config.yaml
num_hidden_layers: 8
hidden_size: 896
num_attention_heads: 14
num_key_value_heads: 14
head_dim: 64
intermediate_size: 3584
vocab_size: 16384
hidden_act: "gelu"
norm: "layernorm"
norm_place: "pre"
norm_eps: 1e-05
positions: "learned"
qk_norm: false
attn_scale: 0.125
bias: "none"
tie_word_embeddings: true
parallel_block: false
extras: ["capped logits"]
init: "normal"
init_std_qkv: 0.0136
init_std_o: 0.0136
init_std_up: 0.0136
init_std_down: 0.00681
optimizer: "muon_variant"
learning_rate: 0.000589
lr_mult_o: 3.0
lr_mult_up: 0.883
beta1: 0.93
lr_head: 0.0119
max_grad_norm: 1.0
warmup_steps: 200
schedule: "wsd"
decay_fraction: 0.578
decay_shape: "linear"
final_lr_fraction: 0.0
batch_tokens: 131072
max_seq_len: 512
doc_mask: true
train_tokens: 1195000000
max_steps: 9118
dataset: "wikipedia_en"
Each number is 500 + 50 x the weight over its row's rms, rounded and kept within 0 to 999. Layers, rows and columns count from 0. Numbers have three digits each. The size before them is the row's rms in percent of the matrix's.

# layer 2 MLP up, 3584x896, rms 0.0256, rows 145-207, columns 224-335
103:504399537465512606456498505474507479521530528500509476566472496482465561480537498539492528520475379635400403475491487502572544516475403615449450476440561528450429524523492583447486493408548520454444508435507499487450510468526518454510420517588486527501503513597479525453507543437465456464487464563510476564570568532455417550367559482452
107:440591447540535537443521571441469345563422470515518569526529525491469479577536468502482440461434491533463551463430460466463581525497516536488444505478457521427510507500468482533462534617521406464558539504435556528526511572612606500461472529431552526454486612528577470387559572369568446444508500526513420429444480492528508454516477549622
104:524492479428456424465521576464534465497450531493474490554540561470523485549472538465604487443529527402598411467587505514446577534506471514549485458456435540414534518538517443450478435576514414487469491478467517536590523464495554463350426485573488505540500565508495482538547541540584518528479506521530436467449543462500401463453567468633
093:587535469508503487476515602473505444382534533562457428486512496554549511464564417481540526543497455485465414540498561557533495397511433484511487588496576528435572486487526518477441519533444457453502435522401579422489523456446455480530475488563493571456496571455541518582464489499478462544561478534523469537509588541457415536472486538612
094:492561504536531477606577520470501363431471515438541564506525492454551501585562471491521508420537470434497502522512446565477510478462520505450498457474474434583550472452410523440505460462461533487556492492495482532587473441485540522510537501442517479636588455572471478439557440474598524448562435524467566548444517487586537455470520454498
110:507524531471575347520605391490483496499512547540492486467546465493450524521522440482529524533475415502457461540519484523519450478510473516530528520534518529511512557563528463549408537537577455545576454524569525453492473557514441636472453441574484538473434508452536513438533418413547565420473525450585546558405517473469539576425571538377
096:471588406520587460457451552498342530523504423430497434567565464494521493459478514469556495544551501542523507509537484475512522464597536591485498456424447439431477432416584431558450425551472491455533488504499587413482500538485446481501532497560469474523447450462516471452463558520446540516522519499494588460566342541531424591494534503461
097:481546509544530607536519458488405476423527542496613590423509569434446457499547550546552583565496536474516525511396604602427489471490573500484471470491515494456505473589450483511465523530537495466532476467527508551438557534462497472532550550463487526561522473443539548538474488426546458463510538426508489490474513488522520469480561528472
098:537548516399486489447573482475529561492482494497431471539509552527360469538518425590569460572545518479497604519459483431507475515513514501526449488417546533591648593399518477444559477540516533506415530485465485546518528493442526499506451427364463512473553452558421508573532523508480537533430529501540455589485470465438514518473499407567
092:521468498502515407399509511513540477422481532546504470506539398621495395462381477461462444491623489529515596435518562516464525367458491532467464556544609550446429535455547521472530560507488465502573507515459499564556407489505460487485549531500527488514510379473541476480469573493483445501501506464446476512500537478574458482575510466420
103:478529494512453583464521504464469493478495433579540504490518524463582426560535582367466547549490512469457526422428540508520452497465409595463488454504556565497537610542458482531593516526448509392538439440544401421471522476556476670574452506612450492551472479490584469480555478506503582489544575470533585538481465511486509519585482458468
100:524474473488543513493479609482578562446560539532471438554492531591455512461489413509460582502539597605502536533554513483547578491476418534622525470449555464538500440522552589408570503561484560481525489497547495439459432386522521481536546555560557560493482520408546457524622482551526525496509473539477490440521474500511474411430489431558
115:560507406523479533540547418527514655499494551443504432470483555531491488486483556479443508524570590393447499602452541459489518393413480460485448487566544421529557408591543538541476513470467522513494554439558593531497525506562492384537455548448373555501518497561492532466523454551473541577414580539488463566475499391529495525606465477573
099:461445494476582451522438467467557467464505503529500574537526437481459429414443524505552521563484397488432495442525510500517540510508529470471519522474398474528505499476457441473540430533570491544605531458494520515556582511541493525566488414549466537459545500456416575438438600375403584512537554489507562445519555464500540521505417560552
103:502561494480457522531551542472421527549476464549548524450461503436612479544550541454552455531492614575489463455436482527388516469479476519536480499503500496386619428554497517545508431442407503444468536521547540575477531467560544545469468547568468471502463479504500489622432603441483521588562439504530489450485459448501503486468544604536
093:532533481523551421552471479514572488495477497488494480493471538478490462616541492516524412519446653550426445470515548474481478591579528525514523442565417456527494481491487541497536524527554598489463510454532440446441488525528483477437483508402513511515466559461557519565423533478523514417521576400509608496502464486498455524472498516484
109:512516529471514470507479361502466498462515487612482444566478484455500518486527571537382493521547529476463351517488486495507468431541540455537457513550504446558455569436575530485514533548562527456525519461569498502441466504493495472438516532531500509598542470476532602563467586510592570408495532491505551521622442516565568501561614456564
096:524548516560524484517549436501534469497514557560597504520574489547531511449474500538487500490535572558469527428510553442534505513507489507598539479515496529605435514506522420462555437505423496474449496442517431530595504576426519503483459534484483444492563470408481529481438458447495496611481413526445523545549615578557501489482610549640
086:530559491546563458530470520531508506495536503480626506464616581556523526581559439446501489506511405464523491548442505509517445535517582469517449455600408465565562512475491482463452537563489511513535336570536401477438473479523431478457559475500547433439541452431442571558505516527518541515497484567441572571404419480488555535570495500463
094:449504465459515478574466556558489514533470485438504542483554538518527383465556535540418540487494527484515493482509505538465545518499474466555401522445497526521441442494518412477442514532537487494442462521519474559481568535445400509514495557573496489486521517460570455498542522425415565380521528583519485553567565444662600528526511552477
098:530547531466515571441544443449456546462426558565448471508529508499489401519479552453545484439610493479485582432498570484531574553442478491547606531478572443493476468509523454438526471392530548428482493495490415529352523539410505543504497455476505500418474473506474480444512490512398455577471506519439539470502531529540470545509479542504
102:505561468453479505523497480441509515546526531447515569504466578371480518480479539458580509517489443488513473580491503459468547584508452466452536469510500510480436442548494459412458492580459540559519500537482383550588504501530400471481549537569577473609474506513473451457465492495538466531533500482471623493555550470579456502463495466487
099:397642572440435538555515485471583408497512581524546554493518376436423467498408494499591486405492428417452512503472538556544531505512541521511481495449491498442504501498443471473448507468480561429433525458478543542472559501489445506418478440430435475486574493577493557508530484540434515500477443415480546556507564618525488503464538469523
097:479574460489546520453372475531546571537489461470503470500418468449519550516464500479528541705487497539469422467504463428525476463574438469524436445483541467437549464517489491500523438493490561556397530487617522515555495589583502425485503504473414456332458527476471528510464441504566544573575427537566527480536484491477576469522582521460
094:469562499627481514445483515437400530553609553547458575541548500557452430489556506583458539554470458550498503525504548520474518499489471548467495466560519535485422469529464478445463538451436485501533413455443570515514503506507428515447513470478520500489454496513405544557443493512448504520477398527506464585495453387557627438477477497560
094:488498502504526456460543406524491554520563460432497434518478580463582457569494500501438594562534482537485520507509521497524457467542498462466560605483479541596525522513519508504448454541501488507513520581522461489541524502502481504480349502393577533494579553446551498486455497531441469582499502460462413488513443400542505427542464580526
096:470456498537534533475577396519499588536519434515540463504463478530482487491515596598509518495557522475509507492465447532479398477605444515546559471602586530422493532534438573468490491532546485477562533453459568521408437460538500461533462565432604463530575480634452542492597479659503456544556460491590481519492514463480486494464444529439
100:525507519495423558586464522388481474478419491504501525613489480589564528482547424531535555490540525491424524501492429563449434515464389510513511457511488481435541488554539574553533499537515446470487512435463517493462453513523446493529430436489499450619482476471489577623569501602563472577573494513422460507531498440502544510492445508539
098:498464481472573533549529527572524459486513469501521383494457505406548542489350556521462448483507443504525495457518497449477544526564486522620491615454503530560508643507480456518475566519527377516517551509497446495508512380518487528447630505478484599508543420500539559435506474567520571439432432675506354497497560478502512579466511526468
100:520522502476520472599543464469438436585410532589465436578562433446447501495428386517508532512452608482505449466539467499322512381518497493453403543532561560487522464489483498563462561485518587503450476509378417413481574456498486464457671474568508524495476491468512604371532572528419477497565431495471445401409566548486497425556479474467
104:451497525538475481594553488568560479552409532425514507522547501534520507525478403567523517505524475507562533566466592478575506450434494526420547477451565513500557575531487521466450538445525549503466570494522402391546445513433512512569390420485500419515397558477534594518505513542457521523455505472497436637403444531606532515400550423440
094:490521437616538521419507470556430531505540491502432508526435613550498470521502545522456441518494556609460542372521515517443442505506474544530550511426530522520483405428581560506524472511523508494587501485472470571478446519493524530579494468545451435489488486543466500566430434525397489552570547466616520496459604475534461538503478439514
093:533494524499431533518442374484536567529409518507540542562483551530550567502529587499474530517434427466447563511545635458517527541540507446403507484495535466439447456464491490519489520493485501531465503522529491536495504519622513603568502540473458568520580440366495488498440518510539514469403480586564488470481529487485502529502533486459
102:616573482450431510491514453414508534534489359513575542401555464450561506509506518544501508459412484494495462493636462617528489528490546412506405483512477598480516496495464530374503593504485510519489483454578521398595464501485484445484486518504422488489525554547505478466497477568442485376504568536584496489486539499527459579393532547473
098:511472545475557475580493557543506461562598414483465417469428586482639488478494447527439554496533522474539530496457438460514493481446425509537562477491473525485607442466495480507503492490457456453529445681532467447474433507497483500605542468457499498508515471577463490484510443495465485494601521554529416490462460531578546511534524476520
099:561508537427500459458512517503490489548552554558504536507497437607524501508392517597545474490435597503484476482433541427528536517438418508568476524414525574495466501506512515434473567538525578509493385564558418404551494444464445562468471420508475386383466479503563516555544500462508477474488496530499510537508486531415586441602509531474
097:525569531481437444494529499644494527472481502559446510521450563440450477563496491432535480452485496531500500512512545461541440578506488572552561580350416467535558432471561461521476537480583548542438425506557483438629510460514550590479503429482526538438438502510538493498438504516544560536540504553557567446583546429507497524502481530478
110:509449534598524542503510375504413484507539567434544515521455470481551572595442574604529501437533490528432586557386531465497424575492466514618570531497546514437433583451587497574440496425475466489437539486544485474502508571542447531383510537477525461499501443464481444552483490489404492455477521526373448534538528515484472359531506516475
101:459458522601487583463469524535486483533426434559502564598372570544460480576499565549418513512464598448528498473512594446442434460452520565576519424508443507494458462509475502482450563578414350521493494524525458412593455442512520486501577518554505548591633540441485556552503520493562444563482498402510523437444504494523538512537433450526
113:447444436534586509493496459498459509572416457551508432474498431438532454524485572546520535410466387445591523458511502444473475522420449433493538560569445535490521482459556419491495482446491575411555556431528373525487459546519502457500544455488485441557461481468597542455540410573528499556625531531474506495482552548504553592549529513482
101:533510517510479574528524481520507544554453445504451349496524493510503561455550483509510458519401540507466487470502512510570611538502523489493461445521388354402527453520488528432538402486553461445437610526557492531458507466463506513439521494552529466563571490511443515524433557564485505561461534500485465490540484490543557483427527475508
102:508505458473394455577487554455394489499456557494489433524444492463552414462488523539529426548415505483406516444502566467536531484406460462508442463386517509496555535499426473490433414570540455486505462485427519497496419427543446507456472570480466591509523562435457598504514562570581459483531468501545489463516524523574424551484465482440
096:466466403567422522514540419496407549490459475528490515471496540519503556489571453472628521475421419504584520507465498444459481562419472502460479460513525478475501491491513456517490449522517476562521477585558400477529548611471439501466543502452499417563486432552451484381496481526474565530497503539437424432550519514546467406449524469417
094:415501461414503433564479439445504467425442469574587553567573492539501458559556534516420471490547448483527408467406459510480482490516574447568560487461480574535492506544548590531515508486520496427513435501460522458531537494547450452528557508566534476535523492563449457515548541514456540509530500598529599518526427522446494547477577500519
102:512531490406493452462632592499482515529596372468511491452482556448475511437373514510497539475467504457504429473480478506479475571520454464500462513510532531439570518490464519493482521436503445434517482511594491500497544537459460520506553500498543545440462586576566420493487545540582429549480487532509463547524544613525548551577500438583
094:433453593505457529431491565437444507562436438431492337516550538470544533463490481462458589454538451546458495508511442451510398459520497531480529439487550489471427480553474491448552496426504470447519519527541470497551406584476488509413455467523508488512541465545446521584471503461396520451451449520394556520503589501459483495479476544560
100:402447537527470445443496562439456419417459534526462447529415380563523412478509498557541462450487527461473488485507444425465508420516504515520505576475523399409529684462459504412462549438500513557556562467510442529518512431517499409468493441572420485524478493504478470494485487508440563560496461380509397560573548540522592473412490547561
104:557509475594558529520499452442477510494540479494580462406549467535509587526508540381462547588503441488478559533470500473406475503514565444546480495480473544479591487449516587481483451460553415545577481468447506469518411596525556499487576453506513540467441436420427507476474457412557503560483446450482577530549459432470452502506447422573
127:581452617496471436526568482615635452544502508542474431464584613477471517497509480480443531601508505471555441439477458420516497495487517497501527451531539531532508476553547540480522517503537453509492434495500488585479540512494435589435504512491484472477435491550420457505452533462524470499552473587421564599554603533515495588445417519497
093:481422523573505505490438472615529398570488494518503525521423518517534510507439539506541481521602488464520428439514547430410441556581523542538485473613529496483519517477474519559499441361472453363415472475407538477474392497488493440466481526417475485439501432497515503485399526430557399396460461538465475498625475466540462521535506485546
090:523497452568550504540399529494459583483500434482483553506404623597532455567467489541482499496594552422503453424529568586646520480529477495493549494563578535519617510431566553488434401474493537560457479507523469447466558486529439454492466456540509560474543468499517428508486512498455523444556500420509472539530463475413548587483532424462
103:466413502527525514543510518527458382491543496465554499479382552475594457526487535466476571540484589567457506457564503433576413472455463497519682500449447556578458567407500517491485532479506387417503502557581532391455422484542472536548436558581479537468470440459567483506362498508500413480480565509580521526424540551525557442479421485438
097:505503499498559452567477452393526484480520495533479497479487599527549505467407497431521440521514522500504484530511561564491576500547545572510609478510510619546463521584513362546467520527432409545504517486373494544534517537521551518492516574577606539474566581459622594563480547448508509401486543457518462552541462471512532529468611485520
098:548480438500581420383427522494552474443497522536514503426511429505521489484476475467585536506600457471491560513514442487518552489522459427521500515488506500532472529600579488490472504507564548570506550511484469460540539512410440631495598422413522525511507486517482532486559485493494507519478458562511588424502548552464548474443442512491
101:561557418489445495459499588535514562538489500466476446551519576433524465465475424504484431452553540495533499503537550439473485469448587535518539530499469549535500562456517430465426540545448402531485514418554521465512447505460514494455546517531537519497567519506543505535490585509458452474473437583540530496541473386469508413430489503506
096:535562489545462472512481527482532563489408518531533499428596413472516515536518558514464476566522476521519448482535458509536439442489515505447479534515527504581469533447526584500548638604541482462413487438468456432552465493587551360513504505470540459480470523482567454484522513458582491544457463477504453513520390549467530552408471490404
104:689458474493501521574531517597572547508527560451487385431519480498484535570503523516486368463636476448618502562483584499546400557559474428404491516544468465521390547486539615497361504517510519562553588556520534559537412567597459513552468483475540475435435495466482553563498453458587491454510559572504510487512553517534501590476577542463
100:485503462511603463479506511471541396546435443420500527502549543490589417531476545482456384554501490471484472531543519452479507461540634433565517555545486482540457400506514497527563492533495565494472489516461477556441459450439431519492588483496526549534516560446419521491514534503473520569416542502567506524536521531609471507442467477567
088:505488511518437493494550533519435405601468420509536497454623484549519483492542430495493511479430422517477417540511571507495572502537436492463425392387449485534470551566589512497449462467462453459535487511540497354564472490521512533476535433474526577518430480440462537422422485459574432596496432496409554537464497463479508479516395505518
097:534430472484532450461489601485482469519571451549468550504542446491516466378519510540372488504519491415494479511555564526490515492515415535525515495444444552489424531454518482564558493542404480527503536476444563512481488534514515555487447469470511457513470390527495492439501386556498443390431469364530449495553459467545478510498437503434
102:446469471490540528498371564543558512463556479480446434512484469513571439536498518474572537401506410599438452485493529461544507479472531466567466595457492478530494597437555573441451446440523517420410470350546509533494522434590481574451468507500489471478471539426517536555570489442553471468479494642471516618508581455547458480478581611483
108:460500456532524544548600497487442440479503527570517491511451509509436456585481644432468549453444491398546459431552412491534505518517604536539485451481425490466367480480513480429428568522507486518538509442469432554506364456576455477475594477547602508571560442499547526508552473543537498509557508459486558552447504517517507550557485538483
096:554528511523466448499497537520406558437566528522465462420489520456490614481550602534533537597504580466381558472511498475498455517434507508437492600503580487498512552352493479556466514556575493460502445504493400453463462558429531509504408520465493475455486533580457518512440452401570465549617496576556554466462423568440546395429520443428
# layer 2 MLP down (transposed), 3584x896, rms 0.0281, rows 145-206, columns 224-335
106:541481499452486454495503549546514497523453515510486478616414457417535432501447573520458492506537471478512478593562495527509393452479553494482514510453618464593423433532509418517499596497542525439470376447520482369453490508475573467514488558488591526515544513512440536428474549470395416617490517516395566419471521512501545543552491567482
101:555502470523581521501491455451507446446429412450533540503504414532504585507536465509558591441447521489435546555574484468541471461474446485505504545433519502506545524449509437459521544496554484445518529565520508495486628445473543564583541522546524603493588540471420462487558488507487570569377497442460492535460546480514501580482541508478
106:478527490552513481531390579487581552418544519469498557508483439440441562515562387527582571551513481430433512530574560458458559491518506496531525504562445417461456515456551499559520504497368613384522462452443511510508535444472553514416545509502516464518529541535541457508551530494427546550537496498489480532573600522570537539495433526504
099:494546425562401524502406507466443611516485520397512588478486434369542475445516474429449522497534516534508516454558547463546502471547498431470545544524548502505441498551445511477486455439516481531513465511555511601480514524561442517470493472348479476552470576542497496516513551511496546477507455499528528506571516524488443551533542475488
104:566451537486470529566503549638456528582554504419543501486503483541520437541493482531439542509486485540494489470507560508481516540484490458486521459505474512468524441537514518418460495415454476462477444536512538518485507496467540473486589427493494444474504481627503445476442500443476507532487475459521460407588520506519506549438560515593
099:438459391519524522458444561431575566437485430444470475506525496520536452504507490455534530423412470431405512471544540487657535607445521476449531485491521498463547425485556498478550449472540484496398424616520498568581562449510527458498481529517449496544546537426475488556532517525531530507511408491479436470466397480520556484536463503550
096:580428472527523643520575514544463441440571463534410440500493381422392463378462508506535489516552522472492533388499470453432374569478489494477552508440501582442427459457505448510487383473553554512519521425475571407527519530448547554651486482454492496569496561544560546470563468428566475568471497586514482515498461507503568548468431500471
096:475435560496433433510370507506592433490496470512482499481458486587450536516538459571471447451452522548466582519524522463508497530466406499533543511452508540505437512473539472500531530485565497441466466476468414552461504462534509494589503561495461466498510544445455413563510536586504483504571481569475625453536523526539566504477465541540
094:429483403573506474516454461479483488610493504538531530489508448459595489408514541456501510536415500491515423419539530506543492441476515485572432468439454381560526486445569470529434548472421433501600528466458537467472442458507505505522459478559431447606485494426639474483522480515443478541605490536508441488606582508548512557499592650556
090:455582489437547437561581526505590533490479572410527531473460514445433523525571480525447419500462541472565516485547494479595442498507538465488422439412495473532537504565431609550421491487503512559389480507488510461467495489499488475555466495554522494500417571550443541475480467464459450542547548516518498494510472510465496516458512400481
103:523535546507499497515474554449500512557558499469432493411463574538488435459437401540482614518490553467511458486538460557482551468437457531488540452631583537440509550489570471487484500573589494541490530481508549572424599443602490409525550437536462453535460522593484604477463434505539428450398515454554462474473573576572504518541558554503
102:412613456536466456500432509476500446520499492647544449446481496498411547522538515405560385525492483519524444534576545380512514387472527500500565525447564531513446606435462507485584542561380520523488531532584565513472475370514456515497503579625544488521533552485463475499492510507505520496386541445531509468384491401446461504409490511501
123:490539476457404439508432569578563513519576561520535494570507522539489426492445430523638467517554530535535474491482519433448565613485519546512413502609479448424483456488469418540504491511585546465545434463572494513419459552522548477442534492599493570501510547478484537466474565542474531552502535485486629488489593453486493595577501465548
087:525496556477442520374525583480475540557451453497532485510597487590564390530586370477498533414522558492566354493505542525510478430539589493488409428494576508553523515575462472517619502481467523405466487485488403479531542505463532599470434491546463473555417496511447495463523511608511542486585446508546488460565517396537434576466482485600
101:477415593437534454437503486555396468490488405519525559556478507502496451425524461526493497387538476498437543538545418568467508507495495539518466507440463549577481564509495563471534488553528498513442565508464536408455513413498464547509527505469466443503510529492436547539549502558479457536538490501415466460420426462512595494533527517506
094:448409537516518513599490511508493482571572419514529508414483454481465498461504494499469436464496517448506408453517522495501546585436507383517561471482518551440517476492422458477414472528532535549541622537524448494516444529483458512460566490572587529575516461411450444509506489507582540533379473461461541479469514466437517518599466603549
095:425539488465449512448519467390554509487557512491544546572501539473481441454485500505454552528556459502487423522528565498487545599536406538445513489494531479507553444455539470465425428601537472543516409535441491412416509527525542500556508558518550504397502502431550511557410461434403547434494578628558558429537447654468509513478617494503
101:550478567478491562520477495522525537467580579421431429504497544530520582480543587488489536390420510625549480446518466488425482432538494502421484485596546560473511533540496507503496634529523454599475485610490650484517457481509491456490462405421498585590480496546440505448437484514459461415555479494571497499556413506495426529529432535452
109:477463418444513460476439562422493508532515505570466480454586547510537499485506437550488522479466499631494489474534527533467528417595481531561517491464466560517503498342500538492489413455463521484536557418467470514499485541504461606418478568534445463601526537524572465339458505494529446500599492504485516449574482401530496397618508443333
091:503520535527476463494547502542501533456453619490541501462547563521436415499560499431514493510400486539542515548447600533498431498507512475455598449510535557498526551452451500420455454593570600554460577468528506596491518456450497583464512514535503566445492471531494456494521478495533537509500506540507460454584430587485422500461556465513
107:432520522447522492536525542455599473420564500503433506468558462564474533458471469512492447477581525602521443490500490569406497547573445501577429562493561476440433486512485473421496545480488446507519478469427507559474488525446541503581467525532581490434392584527446465433483526540513570581522482451506536502640468601434521480606481457576
093:503495483529476467546554594446557476422504503461525427553520480574486509506438425484466523485455448509525382483563501477570522455573516509570494381487548430537586497511482526494496488517444464560463584536494511527565531468507495466480460508512491637442457466478463524531476466543584444499426501557525480506540494453504510502463510482475
097:528480496427501514539402515560402512446425446516498446410530516497577456506407451518500685532471460587478526464501540455477510509477512576570491609514456530486439476528469468498505473518454465531564498540491511560537495430454477556436472472504659521587555457480563489529478572518556576483462545502456466440488489467406449484553482480600
098:525373551523442358573574517522525418490482483572538465521482519460505452496419529508453463459514480439494542487458506569392677576441500546541529553440573475550530519530539494410496494502603474454467473439493397574528534494354515542467505591441535475605550525480566503461493508546435522516420509500489431480426517501492540475497512519517
101:484440492478485482489469547581458530554512494408517546479507552458488563551454624319496616445468523483481451545422520451473553583504456485458484572485488488578493491518574468549523460477447551543386473465512568383589497604502531422573480432431482502537544461532485531518450452563412532504553511436499513454471450599496506505508412512542
093:519537456450434425435509583433504429507539441503516570443525490502413556544518472478628481540489524450428482444549517403578483514520474523564500468493511492465466541514539451487502467479524518390532572451471540494493524510504537506596441562525587558475504417499598531449503517476473489387450605473432592442536535576474471447477492425464
107:519545440537572466552511403461473494452518508433455529429459456383551503504478489454524489524467463482496565502587459465492530502489499514387517519569526507564448441531414439489498474450508534502524548523462479536507618444476543478448473387554388476435538517529377483392556462493508499595488466450474474511490516519569410476464446526505
099:400486540493493501520497461566503478548496565579508576501537504584439439394500505459549573493543485517491524498443460518539517439551541463520617422546525463474465576564525559546479532494499469503526576469526460476483501384555505504547513572457573541441470563482541513508430616507534493438536469573558607448467519597562495519425529554486
105:439532440499438446467406446475604489409518545498475608548516524494472404576389597556523425474560491544494368455549518569478494462475471506407504557518499493513536504542419497476448478545421590512482493495588519519454531493507534517544459464475543512568450473542483447547494510545567388465499466584442495520480598475458536547501465423551
110:440410574553462544463443512499562562538570538515543485566457506554621544588497585494522639535471469460435523542417456451510471465519537551449499476533475475535511457444560515474535479495528433472473424509462490522495459518553508494455572457378454556479431464545558429583501401518511483438398546525574619515501464481449490536516516531547
107:537477511513467450545473495413547548507469441550549447488432463536484530542531503538619413475498538485504581388557442490495534522561493561537508461507529414579529437511476549569523639516462414463498395460406487553488529396501496477534532474489503389570484514463484527462573553524500408555460474415548479485405490473526544485443474530512
096:552495549397443503403580500553471434516481440410577553485617410421589540434491532572505456410411490459534575543477479479500542441565499452464490457546512453539508522501449410470490547532481581429463501610504514446588512479546447533445441534520494536439475546550494462403485470565543505443432395456427460515439455539471429464460475504426
097:524439546568493471514455492552426488451486534529374518475538423481517560480551513457529442520545540506537459470378485427563442468390416545529439453500365542517474474568484478462419414497573427429528413519509479561535549522486438492477541405614490480498462577636526555571523507512434506544399460465532588466503427493444535389505560519549
094:562602468451477544530596593522466594539512515510561560495528464620531487504447496505423505494429574420519589506575413470522441461541429525527477479450461542547515531512491532548531472486433435488603568418500550529494549509499504454519486508427462469446430543543566634329495495498513547504503587448512476524536627459413467477552458484406
098:539396501509417489580577550575503621462381489506512482495442477471542583602467401535555485467456478458541490453425445511497487457476470628462555500486471506484454507496589485497452499379536522469480495513508457651432539518496590470578494436522526581433531586406597561545492477461560453586536575490515478475537476579445528469554561489481
103:604481489541505517499548452496514555549543474560514490535431571458444465554504474376507486508521524399537498444544445499552578506579536520389493406535441534489403460496544495535521370496440398464499517515429633541495505621532568501633456417548541465533540452491512457511494524549507453535434432525538542542570539464519501469553552466483
093:528488382424501408487407498483495454537473481446437505572500430487532443447582430451535412504600503601498652526485598509430487460434522528563477440416494426501567439518462423500558570576594513463507502498456546530542548580515486463571464428533452534495538462540542524530510466618524546507472558536441536542482428434491497524592550458551
105:587559459483650484527574540420447450559468518502477458543513611516509581518532459557532477451556504507521566581507596525449503443556480519525548463388490502378406526462536484464539475470612527472457559574533557405509542494529466490530427472544468495565469514576412486537507553489446499520456503445490446476512414461461600427473433477512
105:478362472526568538440451537489489425474523607383515526466525527515379507487556475558500427562530556432511528495640466500604427498510474565560463508420462446540505392496488483587522518487394540485425520524486467477408483530481500425438566440524515533478457575467580517510609513527490455450424496437489482507485432597540533607487464402488
104:450576425597469525415521452500497507512476417588414504519536458402503462560581461540483554482510537457468504616582498480505482521424452551501494534473455471493511417393545421530546513423556497442551572423507484533543517523516451447501574447500464553488543551453498491563527520461485459561500573556476536441486569481536548531449463447555
083:552396569506501591464478566551491437521441538562517555663534433516512558530451520447548531538468396581505537574411510571487550497459485466450550456483478508493451496458527458492458500553490529486342509456458488588484416498533526422430557536496477491510440452563552460528506486459556595550549539472491489477480510445482518598459488476446
106:539483488459448574535423483569429577439553501520548579394574564419491547427436434472542497479447495537578465552457514406495415477557502538526505482400493517586515516471515538426479531476436484437526381425513538560567574534464418498523459569493544492553490547535523488459532502449558565486524510533503516445558562348471562519513510498520
092:444539440536487478513612497552517545495476539396449517483414527414448495441434521466528567481470426534534465519500448483486484526513480486466550507430430519495517431584485468550528459434427586600569568512585500410482554495502474543447452582505570565492479477535498518520501510523416411466350543492434505471516624454507541506429517409500
100:547552564486534558520528521477570504529498430482418435443497560512554512485399496488406438445401509528506517571537488483523452504496547502491448532449491578539504546471493459449464543461469537531408492527389471464442473523489541556489458544569465480487508501527539500492477384472538491494519529396447471531573504528526510500501449499462
102:536541563511501516478513473493532431539459518434511513496466554576460520491535434430572477468466506513580527542403452494445556431480460535450582443489543513472457502507400533496541579536486370498553479467562525447450581495473595572466487426472501508439504528479471422422383471550513452515408528548567416480471503513416537516531539523610
091:499577509482484492553407555549399569396478465549594444529441457660531516460507498537525405454501459482507489499462457446514475533470495440514615504437484590393488504565482555495550558515553465538509480463478463474490430493536572517448539409433513487475466470494523509530533477439467522451486535531565546347478497560563503505512530590469
086:525532454455497540515538463482478451527459482590446445490615519383501518512505534472474542489510545549468503460419521522545591516535543578550449430501473515544508570406597530526555538522463445540488486472424533448490461467437482510504481483486462614560502516538487439432552413568470563532512516491589480444595522498539465557544480553526
104:409544490441577507492476523493479590500495434451572414481537484493491440500488537499552498480452517545474495452550514525427510554544497538538529481434510561474563551466489458455449549511388536493524498434539410436386531514468430547459496586481520499431541550518441460447578450506510432425599445526474493492573511448472528497437504508560
111:600492620450508483516473512568568491445526533432510509497553589479495495522504516562426481547544493416597391408512499399534465513541531541462486500437442547466463530573547505453668573508597449434457426558457506530462469480432454493524460576500467495522472530475545555523490548415447421518496506493449536496542562470505572484532531537545
103:533462472561499503461527536599452590434504568442582492486433512520435573460521581586444548480503426491518455475564412477628452568448481480469490522496518520533514523483535514499590597542549510445504449621503482509497542518574487503551474507583521541509402587528453505511574553495524516456426495485467537522480480514433543531522581638572
093:412429541461516528552639437486495587486481463411564486524504381414481451454502598460475485511473419490516522515486428495510513449543522442563512459476410484499518501494483479584537500585506473518547494579477522555583500463340463464514527441487529472498500554475449475560490451576478422416495493487527535457398548536549526455426413561584
105:489422538548444587451438476402494375444461556482462420518425533531487544500514552483527478482541407555497451556497519461569533552452418448500472486561534502350462504569480436444501469606509537622491522487446503472580594429513586526421515547497546421562505489475434515525454499485503498461396507466429525518463454533519467603455522530483
093:461504515512453379510502500523438447443504541367575518482549449576463467583517443436481492449469465509474416564490509418531472544517553421436479419439519468388542536529551441547415607582538577445470405495654404515492474504538510502502559459559502447355515428530453502452433439424439506535537444487486523521489494494513476429545415509436
095:393516518450495560469517425586566495564428426539417464523508457557506453466540438439473472447508545504601509480493436508514451472535532492492523550396464589530533558501431475570490574435612458494550433514498513491453510464406603498524467463477431456437530477496549519446489486448536504512492623542542475487444474444537539537527574601465
109:498485449479461516527506478563495516465518541577556561532589471480492454495456410496566623486467422409517576496383501482340516590519487450581467521463547530446466599473515464510525475536544496555509439477538531463536604516472509546455491540525553498520526514450429504535503435516541513567533496533504500579452454525498466592498432367537
094:439454407609551576537472434518450521491631443497497569487427488517503477461509484532481543520396548482433538488490478450540562539580461547494549535435544514542439493459471430498568447455509477561538532575474496540450558469496583527498478499496538565446609543542609478503475526447417492497513510405478579550482472570507456449495521555481
106:442476535523507503548516503473526478435486531495510420486500484570533569517550570521601553505564527502507554444546556479493486577437422454445484540445520498466481564460587535536422508516501556544519553443442480491520419597545495404450432473438429538550521429502506493480512383442630513560452445483475458492562533559437504458544573466542
099:512338529581456537465510442517550504514521549594560581577493447530398407647553550549591522520551410526490568477414464539528501508516404413526467505492421471473596470455537583407493484443452534536406509411526505495514439560591532546544525418484416508530497486614579466483424514646429506496466464485527516590494500565455487492553520450453
114:469450484472511489550485465490509495447544495468455512536527570460449511489436615568473513564535477576421556475472436536495410592478573487593536537574526525404530473509473490447498521450462488518489508533508496574593466533563416493497518523517522490548507467503455471528547540505508597488512439494565482516451506432521559571508498483494
103:505506601585471504521521514502449492551498491498434432489536405579413541454390474444489512507504455511557498500415431370451576550465504467420465510482483467527567470406373590463430537528518517482517504531490440546492519459519522520431518413462478488495500615501476504578481458516568516478558450519460508454561558526498426565462517443560
102:534496541484476506505602439521561514533434427477552537454483422509422454535513501502509455439531472453467546476490555517538521512525466533473448488544504498453421452539512488490536580526550453525474424433597481393494503542523567535527398481514592504431479463516503547501376475571565348482479494444397447459439408521551574486455473480488
107:502504492521439413544523501509511509479398517491408518495513517535389539477503456528588466551554527487534515445552567474450525417518399499413497583525517526549528530524608555508507441434517486484479481456470525542425546367504446533403438516486454441616506435500390529377508587448537433441479461426440518547578486487535519413461481438526